From a checkpoint of a small transformer trained on Wikipedia: width 384, a variant of SOAP for these matrices.
Each number is 500 + 40 x the weight over its row's rms, rounded and kept within 0 to 999. Layers, rows and columns count from 0. Numbers have three digits each. The size before them is the row's rms in percent of the matrix's.

# layer 8 attention key, 256x384, rms 0.0613, rows 209-245, columns 192-383
114:463550468495510542557518478501567496455481542486493543379536447491478494523395516481508507464529487524487470485500520468556467529457570508482495441516523506480506445542479452522520485557486527477527527467542445488570490448443449508414498476514511538495576524484487514529503490388471498521468493564499526476475461439492497445553523470465469475468582552442539523522495590516491529519550485515453484454545535494467500455457478455550567532502558455484545524528461512457519591438508451505530496510505550528466481452513485510395483528502440498453456551565549490529511462457526508522
108:451442544474568518518511480497470488543528436480497520479477448528488470485405503465498520510471464481532467573457549583474551496524462495471488444572457521500507554492500455585476468463457489537533458545555503483430506485481471483432559502459470465473520483528464523494465526519483582534536503496540459498487582597488485519520536480470445527491508552567514551470475420479437426566471559491534516536537600436491457490561529507518507434408522461482459540532490513479523533500557543566510494504422488445499540553505535524507507521552529557508493463525546514526447445508571491551
109:537495453553608549510482465507537472572496461546513544524539471525560473487452483537500516549463483551548589501399471544502453537439531514522486550513489551481481440517528512479483515478527542555488446419460544553527470448522534542484435489512519535504519503513516437538509468451442475471491542449457488486482481492553526556504421532505537522562451540476467513487414556499537541532499574425493483557466494577486534405524448525502501501529428447444493498523524479506508490458524517507522474507427467518462497506445452513512458449443485439484460473476535452465499499566439549459
116:466447442571599497463551417495533431503471504504467582468512519533459484457522557542503480450447463468595523487412463487483582453567524475515536535488519445441427537545515527474492460410482542524587501535504476576471549507535598477464469484417472547477438516476489460534485464506471561470472496450489510464498437422527465468549497522523469464482500512466462494448534456496495499440490492505510523479511507548496500519464479568475498515508445500520578534527438603511504490494498475509447528428453466467451489546528562525552548514499540438525497487466582522488571546495505493561
114:451491567464575449555483457432462486437529532408461473487529509524488548519487511569451494515478583483545519444480457529497582403531525513523501472560535464481536500533506433520548538460548511527565567497440467461531447490533461538487513520565497467529474478506495460517484503528573559560493491491384540487516468456541501565387536460511555482529527484483484441538548523503505567513470512521507562509454505540508488421485529465496494536507428494549541492461478544497451486482517501521490532459454506470495506531427489568484442481496473478453527513503486461451526502448519539502
115:496529510480410507528447460520582436468529596516488449543480470530464458473453493546488541525442414466478535469458462464476488510463445557418502492514468481518420477497533497438433509589431488459474537535580481442416451520480498523584508478518503438517458520509524530516511544595453462559509460496492506443507563453472522527435486450495427524506470475488455502499562520497550513500549485467507458513542515438459554534520462511560565475524490483472499472499449550450463508495510450543412492511452511479504572586515478551517493544507510515505526495464492520486442528550477491518
111:586578466518522480544564507507522579453487540504530473515509459437564502496503439451552532557504509489443492461416489439478460484525532555509471496549485517530483512590531489487521468463463478552544403490498472505544541468464421501496481522471496477522538498487450524562449498499504383485417481544493441520477565476483472497463420508482530547533538532557557532455471520500468453500457527489478496495490508449467533495502490532520502534517487490525565454419476513489525504464505496500547491429564448486459608471434464515497538518516488467558493507463525452482572468503413531488
105:537542458553486518499514577534425466454473539417491476467486533536431535448466453551480523572495590484531490469555466466539492497532511528496597571451483523511483476503540487487483528448446499527469456493506569487451542548513541510490457497504558465524461465544425461473477547470536506499546520556490537443410523535565530469490537439584519489530489552473496547478546470523518477524506485518508526561445530469526472518508562538514521528487541500484379491487514419478492521518516493530446519491465491535506501557545584532525488584481450439425562468468532522495507494489452514437
109:459515466541489456447473572590523521439458525544480448494561489469423482415502494479480480456438479506552564464535470504506516494460450531485516489467436442489509517508558455442464494516515499471507499422462525472486568519503504466523457509459459564520611490511466480560507430557426470446502440565482538514506495506561630454507438491485537520534520492571475468435515552491530523455452511413426491470543536524552508459494486467445466510498477510510479492479541569547492521503470441439519529458448537476533499531520498540497563527485516497505487579536460509487458500525506500458
113:438482506585440528509445536450500449493449436546516437522542462507446485460512495476517514487448444475551519518486512497479402588465477484497502470479521504498536534534490433463461476477410464501479515564535436560511481468486503460455524528458470420545466546454492479488432530460489537574511522526552485553498455511451523562558499514488469484459562539574500525518449505549467537509478525509511536477527555541555515537476478521493425421502449501494468522449537557555501556472490450495616481465485493459505475517495457510522512521503528517486450518558478469506439499417594458445
109:550515504465550508573516480487501540524485484548507516541461476535496421510435460503530572561604491472588465489382480605482502498537384545487461455510480498492554489489489489474521426532457536517541472575478456459526520473455475459495490448540457496499491475551485498487542477486549573539486514540496501469380511573525507536482528459469510535602517474509463459547501510566495477440471483530496549475546519383477456523506488517480545557542480436546480552532496538504458499427478571454522541459463456508486507553478455573603529544451495471561465470456462488518487511521560498547
112:554476531500555473465482501398506491484546520532498525474462509549464521517436557526517531500561508485414482443489485474486587476495504463573434435491560486584467534539508499537443513452471539532462454499473463494423528561516467504547539512503550446520529604484494517473495485506493472530467552571563573546523494482493494536509458535493517503486536435452470503575448513522526473576472563473425486509507537609520458473484492525495455499468466524488486532557469468515516488523437445553511459453487502510503497559588411509497496491504485592478498491419505468486535478514547528442
109:482545508520502540492460534540480562520540514530520517499409545557435507463514523552493408557545457493494510475442435534550437477473473433522460392484510489499468526510429541426475461449466476548471514458477483484450479568564532499478486533493444514532493513584598591508463443513501478486549495487478533527514551470497491501471516507465482503532521450440473486571469442503454544441546505556501562519461512466464499518452456457508530431556453505543379523518531442525524462418511475553593517581513503483551507477535518431474506490483509579529456549484496482460461514512540517513
117:496504482559528561509579530436518516503485510569504455501526446545463509520516492473524504494385453417524507493496555498473487503460496581475519531418528492495469447462514459438515536538485561460421514487452506401567457500525592528528485476544436514496555517499492553448555518484486441464449473465500470535501390476526473524461420563451554476527475557513511544498431509505504457540469508462507458536481464487548483502515463466525481531532478529478462491514492483515544475464479498629525501455496543474533489478415532544478461486471470545550517522438542450468461470448467429526
117:465474513540453443466458501477475540522479439500483556483537501525510439449522527495503474558490459509503476553537533505468440498492473566492446531522504545515527519498491547535463487506499549496505511536512485539487496533535532539447524440450465534472537435518472537445439505428434475539443523473552489456531453511470543578493507514472548508431468554537496468490475608523521525508496498520509533547575490384525418451570554466550486417506523487487474469485455466531461497518524541538544482522526568500507450519592525519498449537500496477445529494506463544480476460536498449508
116:514486486519501495486551433505520511544461453555532539522522443518489529482487489438522445439544467456497479532515487523519567523440481498521528531535580488552455528533539495444525405480465454549553498586534485501513519611550513568576559519517531489506475571542460455511447543471509491492529623526562506528525534466516460452424484480521496499546499502445507482479422528533559505478473452453422561543524486557568425495429507601548536589447544499568525503485480493512467423487471460468488531497529521481475475496540533527521425419497536481585492474532570586425511513560474533523
114:463513530416523466507508476499449474549472438546510554510479488465470493456465538527520469553494540517470506436510470505525495496454517477498394445516472497508452525502553452492535513553465437565577530435401487516443451523497516481498512504501554486528460568516523460501545519413456469585496466424556471523530518452552511454525451526455477477459515508520528514425448481476481614454549559443419446516451554424462486477480500458510527501494511535514502480482510588437465512551514472495468392531523567544482440517563473518461474518446445561461576450498502440511510501476469508454
108:485471460575496432467521481524506524467579496513548453554513521517520512518468550462563437499487536491482525504525510506505533394496536479466510481515475530518501465494427546503521442492496421519456487504538473508578481477523489536516485545480485511491551553535513517600557557436508459522517456459546506502480521531518557494499487516502482508457543399503460458551511507508515579472528535548549479513541488573488485587502520480512491467514529482519499520513464525487512492464480518536524486579550498434508496494513507535395516501448545516450469486532517448453437477467453538522
113:449489553504470519500506481567517477564458507495561489550518502468472508503501470461539514552509518536485508512471433452557510592543504447471499480501513493568493427524478522533541561510498529519541528519452513509401508456527518476455438516433537387531523477436450481448502493461547469456523499542519475556558398627488512534496479540492549589458472431510408563515516551517523525455550514541483471524471531510485535478528526487482552469541469543526489494416471514463477509428517457457532534532468518468478518488456484512484565533403552511499470472480540426576547531509471457531
117:427566458432476545526527523495551522569458542568494553536502540561560481534518554500434516482495505497502406523532477560519506477467496497479491501524604529498489480508508529534484506496523481578600528520482501496507507523480500516504515485544516465466518484498452443513466450489459511449483516460545467506541570486579449471501495467435489478559464516464416526446483546501534554455445514449500470485558507497451543556506455421488467509545469511531443566532430554529526487553466502555464466488509481531491449451506450498576531509463506484534557493525520479462519498524454476459
117:492453536415541417557469566550505491513482524524469446539466547506444408518503529478515458438490458510586444496420495522491458509446478558510427507503554476516462495457454499566579479545500510496487467487524529541552522440508539516416509432480407413496499456562438574544475473514461526520452494457509481478505468474494557496513478559508538500489434501490567510525469489501475467482444502495497472457454507551482472496488456480537514494491486558531513466490558489496467498480448566456456485487509529507507501499546463527507531526502538507542560494450533525464494564425557508541
116:606556551546557446478527463478431459551541516549490522437513505489466460542432497492476522461475557453477507489416458531489495545475571456482464618448467514518509508566482407565486453514537522444506516455511560500444501513443473490498434444522535494543505556493485521506532471415442442514463462532489586521576490498494501515421476519505483460571568459500501479429489514470520487455454544565449515449527464502444513485487419593466546496541471538538489499442551523557558485438558456536491477506475509561438524492466528541479491419511478538479536506505499459477483440471542503499
108:523474539503388551538574420539528440529505478481499537530539469446491460513539429542605567471526518527476429477511488476582507389499593512516459553507514492454514481524480506563494549539517546517481546482496431484510511527537509453553511481531528456456512554533459505528462492552498531468554464500529508544523562458505459472525493412481551430528527529549609436456485516446486482501494486571437534514434511497506494557497444527572452503479477496502466506551538512507453460460519529442536508569581517552508551498495493510508472499487600556481550423475474515501534423522474441519
113:521484604531568589506480548504472527496482492520441513493503528563526476532471493520522551497478503489521544512553497549532460454496454420444483491485512514520569474494533499506566482529477486494490530469467556531534456492579568437417456478438539507448522482535431552559498448497517469574455440560551511462466503563480448451484444536446448556537534501512566525468507472486512513545535536479516523574584464533583458399510485428517462454514513541518380456505438511479440446431455483482488498504535476533524541496457482565556458543490478511453466515469576548503579517521524481470
109:477446453544489537480546527502495539495501502444481537510502574535483508524479486609563475504547504533469506500472581453466502425540494555463475466425538525524547573451473477521490522557459449486571521498477491539473485528464536479501530500544492488525501511535458444522462547481485528471507492485510513565536456516505393434483550461433480514557512526487485499437561536474549475479446493533532593514524541570510498483469530482511466509498502436511530507535540536530451461513511499551501547506468443482517472479461460487480405552471470519520434508559518445543561527555500481499
104:538566511479455485431523473558509521567470490518606473460498492508533474445457440499508475492524463545507502533497461559490461515463504477511512482428443565512466535486489473549557454459534523413514533616460499419567519477410459465420586493417554530522546505499469436493483543499506517496476492478452536509461492408452515504472503460594464514516539540516576443486557494528486419548469499518524519501507541523557501536515487505512498550552461588503491498481478485498525478505478507443444492481424397472508510411520405536488566539499519525422505494476483492479557486564448518489
110:505539489526448491535474616513534549496422491448426536474434529477517476471424515538496451479473465514486493512450498495509553441442531523437518466466590483516519470506488557434493517480407509499472482531471467494447549530511491555480516465482453433519565463500447497461487465468557491459530553460471471513508611501490464531501429484533488384512523461522530514461564572490522502486587453528481500428468489441444500467460456495536459553494487454432544511535547502485447546522497554449534450525487522454474581477420402565551505519523550442403476527536467512493472594442475502449
111:474567435509471460481465416514476545488487564449539515510538474470485437523493470513525475447488497545427519525539547455555552466408497465501451447551503531453495581458481530524528438520505542437506455532484492494597489489471461550508538515501579527492512515560504489561575435521510544525495532461475548497448498478510498430496447481451538459524509471503590427419543477511483479516497540521518490578446544481440475489517552576479519492510549463474546491550469496529440459487515527491504550458494506510548491551487595485499516427431483436399520464427449471475504510469455510500
118:497534492530588606460503480467535478504472416508547486551457520540484466535480433491495503545465506460560517523452463589508552475548466523515466570515486453539519496446448478471506520511534483489557481479463438473566520471492470453517557475453508571468489580453563490502457496492535443566489516520500462498526481412465535519488492508522493473482495428525517469487478455511440518457510533495481550500473553490474493433521504516541507408494410483486565538468431443492496530520520554482532457488509512471530505476502414524504475478446533482519451478532473437532494514486484578446
108:472480544552503504521501505468459548533481530453422536484544481398517464518530484546452492475449460563542473599461534566495535474514493402532520511528452482572559356480549515437514515526444429446513553429426438481507494484521493431512489533514446451516467547583524428522471534560566525472558517537462412490576451473510513549478518483527485493471550495502514518513457577506559491475486484474471471487456464428515490485544488492476496564470459507517482476511535492496515565578474533516582532576517485539425431525465508520483545488515447537474488413543550527521480532495428433490
113:494468448493486468520552488531491511479471577567419459464518540450485407511532502472500508498490511547475480413534444506542507520383556513493522505513491547476516496456492543490513503454513493491417576563492508601485460455460516460453422490534564511449463512461540533449479513439501489526448548488500459511534547502505510502461557508495502452456492576474575483528521513467500466481518588487447518541493467530513518452507559506481515545446405434503522465446517514472481498569487441471525490472460512491510485463470504556465466492525465504419544488520524558516481451546444502579
113:486469456538465527560575494444510488541532487518488502509489561487519530518494526418518500450520498519501560448525529504482557552477428540462559516497506462525569480454514491483452517529539505459495595482441480560490525557482461501586524597429533534467459469481540580496577497538504517532459549582488525468494537475460449483459495489470464540569452471514460526509410422534507455515545506526467523514491460489460461517450393433490509475538501470450483518533467477498537571451459517555447487493397529502521458464478545513548469501462462511480457492549516508538461509509542494589
108:496435532479480527490478406466522506457505524437600461432514469534559510498574483473512496516483539517553499495483508467515563416581435562547500433527603562493550503508527420451443490498414540574503533480465559501447467491530487501573414445472453469529513454492564481491459546551507469485517384486528424488515516422455496523507522478449511474433483461510536478486504498529544503489440449459465490488498546516512495482494539525507536462509439454464537515493468493469425472470495564479455507592497506573494482536547569531490482502482471431581459558500449630498380473522497541473
106:489379528494499533465507525555460450548463492471482500510534476518485530530506501426537450492506523493475525463525524501534441485425457532477405446480417527506531558557535533482476494520439505535447418448538424487478451462566510546512552526405448454475450505497460510539511478428460454460501437476567567501540530486472412539456503485483551508507556494505572495457424550518428470535539457448510516496483518509449492511519526555516505488534490479541480486467467516499504515497437529471542475508471518492489510483532616482479598480523483441556475465469519541551518458459572526482
111:435503490514566500525526434535496532534439473522483545526523443529523450532447499530548435510471539512506511433521543556499538554478525543550531483469471490535495564439514458500490520506508538486505518455469481568497463553494473535563621486549422433494529482509441499495496495543512536459560560511451556438468522547563526484537570475507503599503540504461465553512474526466500520467549497376548514491495473434529508530538441507496511442530492556475506540553492534506450522452515464474525509571472411458473534523472561490499494492470487513490534488472554485527492496561541503437
114:537554510469490437551526471433510472505524460499433486490485514485465514437489517463530463554574475551517510509536436445479482419440445539445518440555444454564542541453504456564473523529562538478511522548530509483517445479564459470427510505476448543551549468514483432546449515508403469465472479501509485577499514530442473469591487528458438512416458524460518489479610471550491509496473485534449472535550483521413449504543495503520437563490461512517445448479542451455485494537499493564449493534549507550557477474447539430527525485496526500450478471448514514476438475488502553491
117:506523532509482493400488494521443490563477461495414501447512491492571579496497492468463508506440493453494441531551442497433501553497517484457496547612456552457496491518561588487516492482538564479565550490559486486440541526505557502502506414515479536522431492428516413510512447500488510473515566465470466464453489493531424487521540555455540519477555481510433535511535517541451427432548532481453491422556487511504486434602524499485502472499558446508541539542504606576488499545555501528473584548555549474520543541478513530544502482446501552481481401501495466548459487477491422469
# layer 8 attention query, 256x384, rms 0.0592, rows 210-245, columns 192-383
107:553519433511502453533457504493579445478485430486548445565438517478478490463552464473521427493448502489543487531451540512481509526464524484517476466462512570501457534480525396512568457549544515493506530503532554480456534540510546476574557395433549545512540542518460522409581521549410517550527548534590478466490509477543516525505507475492533487439565505511504499491546533540489463519541518526569474482495479528518523457535485492491524441519554559523485565496491535549468546486507503490456560443416479466496489464489533483460446488584550497479483453460477492489508555435507486567
103:508529519520529486538547535489496485482524454470482433484508522505506452535468449480481478535499483464364574529490594533492466491451513487594522527470461506457442434483585517489519481497502574494492515437454515469514528474478499535447540534507493454453457494506526480539518489499481528512435482474524484471503447475542471538543475457525460464550466428423442477586450571497477541494450491568458477516541510506596488405481502544581508521495465510465513559492480462458519443501418455481560481529492521566563525549548537500526524500456550509494456451479507478480425490487506528477
117:528487480502515487588518528493505437548492478493465451484526517499453578509526487556474488466491364492570455526461443486451472465495522414472534463513476505501513532500538466505377469388488484459534508463565461573495552539483532465503476434474438525492518499508450446515546542498474493499501484548480581481483441486477531496548486543486466490494484533526516526580550485513402510495461446535554482555491501448513451520487478513557422534469475456474570479498469525498500497490495519497457527449468510499527471506529598503415473541445528438508527438532503489548502524537491553463
107:519536537510552481550566483494508483526475431500498434511490494489507482469488517522496532424522509494533549490431503473534551525485471525473530474503485526426570541497462515453497508487508543451542509578514544454552460514471509501502413454526525557545480528448559463562523474512484604585502483518424565530489465509525484506508469520561471449506471428541535492513526506492462532526515550550468506541440460505509490494573436499446533522531449474486488533439451530492514515514478479560444581470512529537501484498534519522475497459433410500506401460498520526468548543529451486499
113:499488460489453556500406428518597519563500510506491490482504502523479449566556527488523580520566504499542528450488510439513521472464539511497515499521454490532449478456540461536506480599555534523505512537523497475454549502560536511437512502438529514532481524472510570503500584499510454507516457559479464539461539483505477532471521471473503526454446458511463515501506529513500444541518501456512547455479558439500570531529557501499534475595445477538543483511490459506501533575491477458469455493491490490481550532478432509475472481487493458547538466496518470441426580500461583560
110:474582557446483480600448520513525458497505606453503509509463509491448529509521436522509525484545463444430541549477533568472571497490585456504553475473508529434442563494478520491497445467541534496522535537478485540459521489476466543472518548486510480460557513568435472511530512469524508511445522549488420478467486465517522499431499545492579578497498463425445523453430465498568436495477437430479490484516523438500489476501552566483493478550487450571450507436459494458524468526422525536484566479542463509548511440498510501525467538509555558485451496468471489539527503527499464506
104:444434462501541551470532501460429420503574500485511459503575417568533470464503552528504508532542477574528486529526470537583507524528453527436481518545487496476429527509501453519462547424512481474492558556485490430449482454570485525480560543535465501482550549499569517493453542501511486512459521462492531497442557551533492512483518551524430469548560483548485489500525502503538480502525547482470505454485500484529555434442532524464490510590494463526517524586462515459476591484487392496532533446482535479480501536539583508555502546502449494532488527525489475488517515474457509458
106:500501542542500535484507539604553447518521445533466485532548469467507491454459480474460499530509514448443504487506463555513462549462568466515492465505553455416518536538484434520517529518498495497551524551487516532491523471490543482478486530459578490460507502530499550519401438483454487518479517564488575546416573508491560480466542531537560510472531509498496502452495481528494491437465479486421459422513469509637452455467504467447385532443472605490476558493510491480445508432560529467494498496506563440518486484519518521516548464490488505484474515541482517539501472478471568509
108:508515501648455527482425550512455516443473417551462515470558500491489528476473469566465544534491421503548552497475462503496521474504483458502564510498552530522494508508497485499502489511455458429455504520541473485568471501504489521471493449473489493502509494471524539543470415459448544594436503482514475569440492528487553514511519516481480527480501530550536544481522473479418522557419563536541532515435494525564499455477526551456521457503526518560398538470526544547500494459516378532528516530463481472501471537462515433509537497479499492509438522524496503487457549418522474491
109:431504499473475519570518504488510520523554457585557492520425457566463449485535517543505571532512545472559579536425408499565473499497475540537472484441499511510474512483508542495468541532445548470425537533512459517459503547418459591461518478532510496516484507526457446543532601482489515517483529518535522468478549481519535483504490554523492495508541498527474502491482505504518471470510481473536478522498513459506504452557448581532533502522540455586473551490479492509447546522505519542541618489470384561430480591434454470532530586528522453487505404462453565495534552525458529464
106:542418505523494486490525527456542522481521487569430582510451520487370497482488470520515475486540476511478489450571574497447515502460493566552534529487542493510512527560569532461523548545498445559531503505523458469488511498570439487512426579571497535500431491515522529525526480476524568534539510532488535466487464490567527489533547468510488496484514429466544499508557533508503467535470537514456478526509488496511505455553514522520516504557518510458496561512465534555485511584490519585468521486492453527526571518509545481529448529521488548559452438503545452504570442560455468411
106:488512436472499489527484493427510490581477508522502510513418482576516547501477470562552527488463525513506535566498541550491502454406467440515472491469513472568537508410569472475457462509465572526486443508495532483464535436521498462497514523473534505562511530473530635485511559505422484506470520486507524541545547458497453528551545449510550445493499505500485473569534450582514527597519519522494491411553466500523513423515459494483463504522520492574554528503467514487449453492536506423561515604478446430444537506496507477541477499432505567501472463627489534451527486501493541508
112:468522532514528474480516515520511537500437483545516437477615459470453402523487529488473512537476427433482498531548532419479456498485506565439523435435501538485401464470522494540505510509495458562471536496446467486541520456494532432479481421494515550527476516506527545504479522489429453549456470441504510572528491431511500524490583477454543412514428464496519470496406504569502500531576544412446466467502464501535541510534439519472431532438476505484474464474488514514551526495486570499470534497498454442497558515505541486425480496490421518582472500525551513542467477510485507484
111:435446475551530453499428519503472425503506526516539509477532511506467532444535561449468521495457521481454589549514491528488437435520527518493555536492507568517508447445484516473419507503513531478497521501498456530518420469482563431511583529463497490496448509516387535469479467464477450523490494491462475499470517500440510547450578506504481500456588527466516487494499552473502429480566524496574496464498529487507518532451556525582457479519539509449473514573532420590496487523507444465586466481509555428509481508488528457473476517441500499530545479467460462500479500511533477590
110:504490443544538498566530423563569517485408498471478506492447480509440491515507478499549486527532435536448458487606481523512528496586513489469556474478530506459553496559503535497488480380474505517467554527582549473554502521540502502480531455478597530462489546509458498508534568434467500425522523454470529478465555427508483411443427488468571453496507481458427558517539532538479554472528515428448559538459530508446462500445436534579515480472575486551515538458498429510445430533512498485467518500461519506408538500495554443524444443515521519532521426523531528475531511555488503447
106:512513503513563472490484462482432509512458456537515549478526443562470520501500467482450440577549556552478486457538516537511382468501486472416470503416503519538451494582528502485514536534571472503484535507537449477397494505537495516484481500406518485461520446529500455516523441464444502554516418526456605531493550467496457422535547410493561506525539538498524505452426505485531461519513539473532515496577547499502465445477488387476518533532504509448491523495430526483465535524512495540526487553532499501516543466500461485587458468511481468553580490521444421548473516454508482461
108:449469483556504521533563470510524540492450513508505481502485571485526555497537454479540445481499572483462521481445461547544479494480516433444504486506475562532541511544464468464501523514483512456505501487612514516511427549448523416518466468491469484549521497537540566548566488487500461548542470501497444519610499509577498454471463506466492444436494498459430483526451559538472572569519465519500445515440508505469492540564503467544537503458518474440517456516543455465506471521525506542437521552496483457514467558494468463514520454548465504460506517526493514390500395511463503492
110:459503525520467497530504514454415425475465428543507497496467452539492526544467489477466488508514523559496548490451456439492517514597549452500510511485478493535474416457503525483499556473458460560510484459478575551519429468509498544589470514438597482532621486493539469549490516527555540514543533512527455515446535531515456575493528492462489542539583510523437509513461548492511505526457480495510491467511527512510543491474550511568482459473485535577485510453457519429479492465482537500467458434544536454470500563434487510509448545476518515483486435514559522562505514468473525514
115:483473522424502500529549437499531567483468492562562547563448553469486433483528547465438507515498451476544541514540496449526548450564492534490549482443481469465488580494458554572456431557476497523498483465474414478488569602516545546535484447518526475432529520509510433520512491435458515554433485471389528442477496442500483518507451520487510488490473542482471520485509545519499513446507533468515451547577532551433483440476466474492473477491477479450513515493519511505487513506478546522508496470521533480512422493462518477452436516474520493525552494515598482458473487492511434500
110:445514537544476514545553490488539462513506562524480462521565533478422419493541527426441542527449529560453457529446508525495583519542476430419426447527515511486436487440517506492536475483517452464483496515455541487542455448421484472452507457420515532543454415475475497512512565548431538509517468433591546501477474454488515524487536500460500483461458482486529567507529461475420445549485449423459498531507466553499483506469441479542538538453505560475440474475478510528487457476510456471526526417555481533576475482489467512527496466582565494475484443448506575463553504424546480524
115:518561585505520514469578528499543484579402559447469503554476528576446488487526461467463509475495479545495440483549558488539410507545477519594463554525484451509532552509481430481546415478483469492559558492469527465480505498476465424510531525520530548474498483513506494513553473466568414558440431514494558473521498459485434593504486473467547428482469504484491476462534497573557467437505531527464552470558486470488416531518470568505501454486490528536467539528574489481487445446513533472489432466502564542501548468512446493492475504521577519546519467538458447491521426465497511469
110:569464462529493479555557493473503512544504532450495503485565516506476437497517496491525500548441578477504478507464596483497557457488489487468516467446503483524538535486489542565572512414510534486536503447514469488450528549523509460553495490602538459504423526481495447490456470516455483541513469455541464458453531500519484528501474491463573531415491450492563441439538409455563494481457485492520477511494517434534514529466521506434529481529468484499440505560485471422477473483549548444541518513485465434472490525449511544485469480528530448486509460476536497490538466513530523440
111:525544531512512545459520535482509466518573490555533547503466544482491522522468529461480561432501405488463501583460522602497537475494489491478497490547591507409531465427497504519507501532481514469429444484458557492516469482518491502540501427483487509442520412530520550466465492525513546455436471519460505519481553520455426436519438522518588593480537504441508447507496446453428505588536576441547481469535557537551400477503579532504463478550440554541453507525486510550492487505513445461488505509550404541536537477513542501575511452535448520442474458451518516515484439500456451460
108:531502454518505468540530452439541468435573456437507487489468583562427504545484510545540504559469488510472478501519562501520530478526452499506519528522467451469506506509474461455502533481486522547491569531488483530525545575468473469513507455564481538472518510481557492516504519447458595534457468489444578522509557573590418454583449442470579465507464585544487523542536499465470515508468428481525458511475496539512613501471501501493466541519511473477501512493499490537420450498528515533578577516518487480426465569508527565446534517495533427516459512518502477508544513492461602438
096:489578482441506525561573562468495531541518459521496454526561489492450474481506515465470530452583507494556461583398478508506535422514484483538444494477543541426543544487415483489514528508545480462475445526415597484523491498528480452545592500484505468490514496556491522539456504523467527468483587507425534537499577525476530494499517533483514522522528471513525466414500488483557490465483509457486544492472499495425555524489480524499566517522518476501534509490562492500539471384542440552462561511507499482477551450504463436494520586480583536491479520470523501520491562566512452477
109:455538557504418469487491496556507529500533523462461478495488523444570462531516482487495523511525542497456488479474425496462473471563500462502451502494491418473501488505520571433470487518535521410502519583456508447426546491456528519457483540556466492520492484507479488539495521530558472508383456466495485473505547458495525482473473448530537521494508465539496580440585495453490582462524443539510511583545554533429497491486522567506462548499503536506517449483457519455460561536522416462458556529516480456528479475484467487552491487486513455566512523490529483503448601498464551482
111:408491451481478499584518515457541481495503469442504511578529512530524555451480473537422431439486521466436514463545489459564490508479549506420453513509455574562522539447528600480595538426549538503514431446482468480541551512456522536472482461454510489462554535516501543469465508549452545446507519479512532554528449443561480458431527499484510602514478550485571486480472480454466520474456487565509430509458603540437567543475481527461487506537460447476509551516486506465543520501503527470497533508470539501536522577587557533556543476495465486387506473480459459479581442505466543532
115:503514532519473455464483447527557520500527425549526494423453526497488528597469423541499442493521455442575550522414508549557513514521466478542504593414564495506516564516518459564494527480448515444561451502501479472522468504489417496519522521438479558482507514483516530463466462494513539498510424511456477393541530473502537508526457526514494498516488521422521480521452483484474507451528588526503479438566488507518415504545458484590526433449521490504475493489497565564440475518513579550511430503536445539526514433437479464471470475454510508514475479519440427505471476472456580453
102:495513513570502503489474546476491442502453462504362544471537475397558485533463498482490578457481454516483497530436526532427483493610512393537509512489566445438462442497459558464535571444496483529535544550488491490436485539412484576526521471529514538503481455525484458514462536561529527502465472445483493548523500538473476533428513470555476498461526493474497518493495485509482511514505363470494475446443447485522509481449428460471517592504493480569469514508550515450508537568539500528481558546531486501471470530513486454532536516547465497524473512553529497505406465499522480538
109:403502505512547508528520529474495534483485565516500509494517477488454524473491497470480500454472520515461455489463575506484513463427506473500473487531502525483515474451497535587494495532605532455502456459487479419565491496462455458477471521488509538437450568472522493448439476410507515495531432469448402504497523512511478487460512526505490428447504562524537488556527520429454513513453535451502482539567583468528549510467540466493508567452462465489492491469554474465524523507567535506411555526488500496563459579546490534464475495484461464495475476589500489510494547548455470518
110:434475501530458552471486508488517521463474535475477491501488549482500465528486487392500513475493514511475532479516501513472517490487498486566494466424503510535565491495535536493437469519465505559424461455489448541551460530506417409521478489467509498479429471453476545498505540546497525539518514497533544438531530489514508482549559567548465493466446506517520511457562449567495488460515547452512498453492550543528512507597489535464478456476539562525542517544488495552541537503470520502480555555453494443480574525556510578509479421523529602446542522481422493480457566459567460529
105:520454502475509448493476417582488515518511508451530462428561497516503532561516479566458455512520522538545460518547415555522537463482451504533513473495492496501531484440531516387475478544476474554488504546517515516470466524539453517522447533466434558589486528508508485458493571499533500556456493503496459469488416516480480483482498564532583495480445434600609474562524542526529534529406440474496514515523459562451456450512505504583481501562494498533445538480497511473446507460533505499578460461494504471521519513452529508472499479480502520519428497505458475493474463522495456504
103:474467470520487514562443474448498537491519515451467495479606483482535491502520522490515484449420499420443433505487516552506515525426507465492489428544490554609483524549525495469582422451468496485503491487471544461493513419477420543528493531518474506478498446497523417499463518482522499505525503449523480545443507508427551497465534485481474502522470580475552461460458600546439425514516502548516534500485601477494489525489444523543539446540491533521481420554530457542472450472521503424528502490433494443476421453559507485468520507526529524537515462543534583518533443500493464518
107:535520439506489465472478440508538523519492499459495541549484515508514496573478544465507510506476474518523556523514524449491587519487495507499514464481552519429497484528452436474480549518478493499489473489508541547522456491439534514553494566543459521520527407480516470520523506509461477442487580543500516501439506440512496484534551464508479464492455460458481574483524523451539526549413419509438418475546528488548452488507542426470468493488499476485472516453513518497561527527464529559513462538511454516466519485491491492425571544502467478449465478528472589500520526516566563472
110:508424494488473488500488620475457482532557469513495497530460489545528537405519531458522474550588494518407451570568497483479485524395515494523524451484497514540499490454538492440521511506533482502499523537558471497504546506547499486461558512503423572497494495528457492497528475540472512510468442496550530548483512448548504477549513459421528491458538458439526604452553569528488494483521570535446499580533539529458528524550489453535475517480448561519486518507567500535521531448389502472540481518557477506501553469442518505510542459473494393404462515434490469436499469509481539542
113:476546506536510484473471537509556513569574495521508480502480448543533567518534497487541477527485498442532555581519462466490479498491523445427500462480452500466499452503487534535488510441465516515547476495598583483541515487424536500426512427499472491469379504475477478544484458506534509532554463517481546491479518515477499412515534428465492483516569526526571543493525530518475486503557503468544505509488507448492527491491523499547523514508551417524560527471577485559382569505506446497418441485555517489518475520481528526567460525515545547530442466502486470509517475578433442502